config.yaml
num_hidden_layers: 11
hidden_size: 448
num_attention_heads: 10
num_key_value_heads: 1
head_dim: 64
intermediate_size: 1216
vocab_size: 2048
hidden_act: "swiglu"
norm: "rmsnorm"
norm_place: "pre"
norm_eps: 1e-05
positions: "rope"
rope_theta: 10000.0
rope_fraction: 0.5
qk_norm: false
attn_scale: 0.125
bias: "none"
tie_word_embeddings: false
parallel_block: false
init: "uniform"
init_std_qkv: 0.0159
init_std_o: 0.00284
init_std_up: 0.0159
init_std_down: 0.00206
init_out_by_depth: true
optimizer: "ademamix"
learning_rate: 0.000223
lr_mult_o: 1.26
beta1: 0.9
lr_head: 0.00357
max_grad_norm: 1.0
warmup_steps: 335
schedule: "wsd"
decay_fraction: 0.793
decay_shape: "linear"
final_lr_fraction: 0.05
batch_tokens: [32768, 65536, 98304]
max_seq_len: 1024
doc_mask: true
train_tokens: 553200000
max_steps: 8766
dataset: "wikipedia_en"
Each number is 128 + 24 x the weight over its row's rms, rounded and kept within 0 to 255. Layers, rows and columns count from 0. Numbers have three digits each. The size before them is the row's rms in percent of the matrix's.

# layer 3 MLP gate, 1216x448, rms 0.0381, rows 1108-1116, columns 224-335
107:149113128150128129145097093100142085144143105111156126152166085128119132133197112104085151146125082099139125075130120137133144102092127156177125088169094147142117135114135124123153134143132137102109101189142085116122136100129112130151132105170120105138158100155098139084162123133134109156133095148139160181124120106136164122112158101096
093:122131114133182168185122136112125131176144129185127112158121093151146118146094183152197115122097157076133143108106101112120116106184123134115149116151141128167139116097086092158125127114145149139137094124130096095114126147139135152132132161138083136125129033081132103122110104140094138107138121156135166137105116138134180124117143051160
099:128166126149107114144132148097132100103098136067138138137160135127070112096156138163149114123106153130117182161164100170139126110126106138132128149116115126121089141125125157109071065128088106085061161119131120145130101140117101124106137129100140116149095130117120142096138108168127141114157132134146167175116144122130126123123116127171
097:118149133151139116180123109147079152177059116122119142106121145124110103105093131113124105110101138139106145116110150166139146107150123131075085126135130084115100093096110133156107135094159121110130142094134155148082136168181180144053131112130142084135133106158065156130127083128135137129138137153128127114138109128175159145122114106091
097:161116162101108105159153144128131120172165181128148148120102102122114121088150120107095109129124156161153091132135119142111135166128120133116083135123138175144133167104158141129140131124105126166130130151126139121086138147131113101146128101127072134148125167171118122079162150106141119095107102113163102156141102133123114106136159105119
099:171112116144099132129148141140164121190119151119135099099124146125116127076120093145148096138129109146134119146104108108145137123110126135192134160188106090132107120091103097126126156114126164132136130136072113141100137094176168146167181141137103109140119171122127132155144129108106145153123149134131089185107131071134141144137118137123
105:127143141133145116151158164047099144131164125152159133130148120116112113146157115153124134133107141129165108143139168152085116129115133144149160133155116122135135117122129128137167122147160100080098167104102126116107120190136153117095164105169089179105144168155150141139150163079102069096125153097170171102097139098128131155130142143118
099:185106124115127116127071128094137160145094146100102162144116105147156196179207133125154107142091113102141122126118132104141111133116145133118149142187141114175140122148137128068143142144152134075141086116125136094125126117152154155151171067110145124146131115127148127141108128122139117140120130160145162165160114087114103088108187124124
096:134116086134130141124154165136122174102126155131136142130128146114149128127150107131136139126105133120126155151099152157115089101066118115111102125163131098153137181113134139125120114075109177098125119125115124098138120137118121111143107164122120128090125151120122161160147176116132108144169162129115139121114121114138120101136111136139
# layer 3 MLP up, 1216x448, rms 0.0371, rows 1108-1115, columns 224-335
100:119095106125123135164132073104132108137134134124140133111117134120122154122154117097137131085065093123119109110143156182143113151171131143122134139122138154146133099129117153147140175153136095079094098159110135148088117127133149130169173120117145111097152141084111165130083117111090172153124141110124090110115185109110091104139129120118
096:102124103116105072086104095126124104087102134135158094163126125121125113119152082089090158146130105145136082086178128122130121142091147138125091129111119121101098161136161129103130132158141141143111146086135167138131159105121132117143117127119128131139141170180121114118123155130131110139135111110135160138155114154173112152112138144095
096:105139107148128099141131147145125162163129149129133195115094126127156154157119178066163108140110117143140146133136139124111136147194114120124205141158159097134113114104138107144137128135119099133126114146135132152114124084167117128131161139127087128109117115134101126124146113144132139107098154113131164127153118117110146134139149170095
102:131102082092141089124095120115116109133136123169144059101046157145095103127124105122134135097124121110127134127109162105129133148129119122101075096105097114106144131138098107124156131149131131129144148147124125120144096097117127138140127113160147156141169123117125169115136135125159146161113097147160122068120127117103155121174104165175
103:143092119140123142101147153151102082142105104115122161119101159192108136135108092140145103116144177161111154133111146140131139089131130127124145097188107129115111151125131099130098118087112172127121140140114130108126152148034091136107138122115123140162153083121168098116138124121135108132149157137144156131136155144170124186143134135163
091:080094147141147101137160131140136123132083166148144124161077109123105140094097172135145139101168157130130134104124071129150133107147112132121198141107144123121088095151166131118107134156132112128140130155138123126085096104123114154121100147087160079086141107103115144181088123116135168103148142129150117107151143162122097149130114120119
112:114157174115133136202166124087156126096151090122134121104134180083122137170104168149165117141137130128138125160117125156147139144109119134131106120123142114131118137086087096134104159080163103098121158130108134124122083133161156093169159097122156145127153135123168141138145139135118146152101135126147145106125127102155150165134181117127
103:122152081150122187111136120134120162116122166114116180125092121142141120124122089129171164120183113119158129129156162165152103147184103147151155165112151181128117130144133132137098072174113103110154114130101116125116111120157129154141164157127173102162111109099083157157114114126172151110099104118155126103165125139169149140125136093157
# layer 3 MLP down (transposed), 1216x448, rms 0.0372, rows 1108-1115, columns 224-335
104:064069135122137143136118128139129116163128121141133141111138143111129130109132078117119136124092084094106189138092113124144111137108128125185145159121154118124159125107169092094133141084131141084131151187149143113121111115113086102159106125101131129156169156122105159089127142097112097153122139076125138155146109136134137108127124091168
090:145139149112106081115130158106107114110111092138164089147162103116153100169091099118070137137137087145135046140115140104134140139136113180114065148109123088076130136098135149104130150169150161119113114118119101136158158100088108162144129116131115112120143139104121138127123119127137161130108142084130120138114125126130111116107109134095
100:163166129116113111111105158065141136106147173118146091150145108098141129097120113137141152145150140109100145124134122172127095138123119154131086167141079122092150140105119156089169169117108164099091127169135133153153145164112103111146118168145160136155167153157117125140128145142054125162129084126145114137090113143135105112139130105154
100:112122176084135110126106166128126091112170145116176123111115106166116139141109123093150158127167144171116135152137160099131100104143113132115152144117144119115097131134123127092086138105078112148126129164146123133144150141149070109162181116132089134118149099100131142142121162141132125130141077125120146110161121127132133170159129166098
101:103126148202135175141167077110126128113134122140154127148174113106124145130120145143096143125104092117147118120138129104171124157129146109159094111110124134117114117176122132112098138122178121124134139129128111107134093164164117101112128093115098143154125146176145123118095136116104139125120124129066120133143109129123119090123137186135
101:147096152120108117137132123124113132181101149147118130153101138116112154119138135098113117149128118127140163087145102129178109146141102134102138179116072119128106085118091059121136149128164145077129092152102112135130153131105167133152169153140083074113138112152112115099155164172130104126146156140096119166145104131148139154162085109111
104:160134129116100111139121146082151125121144162146126161138144153102131165151118122127122144088152163115138158133144109131123119105122113139101130117142144098127093149117108146170166140124119143138229122123110129138132109162182111154127121121153113139180142139185124102153101079124134115110142091143094107095144141123166092118129126132129
100:145139135142112149129102121122107165123127153131146115121128137117141146102123143152163112121135092144146118193098139164170093108146111094134161138079114134147129135165100141141131097126184103086126163135162151150093160102073124156110142124122128151153148130120101144154088136187115090113128118088133121139160110141144127134149133169148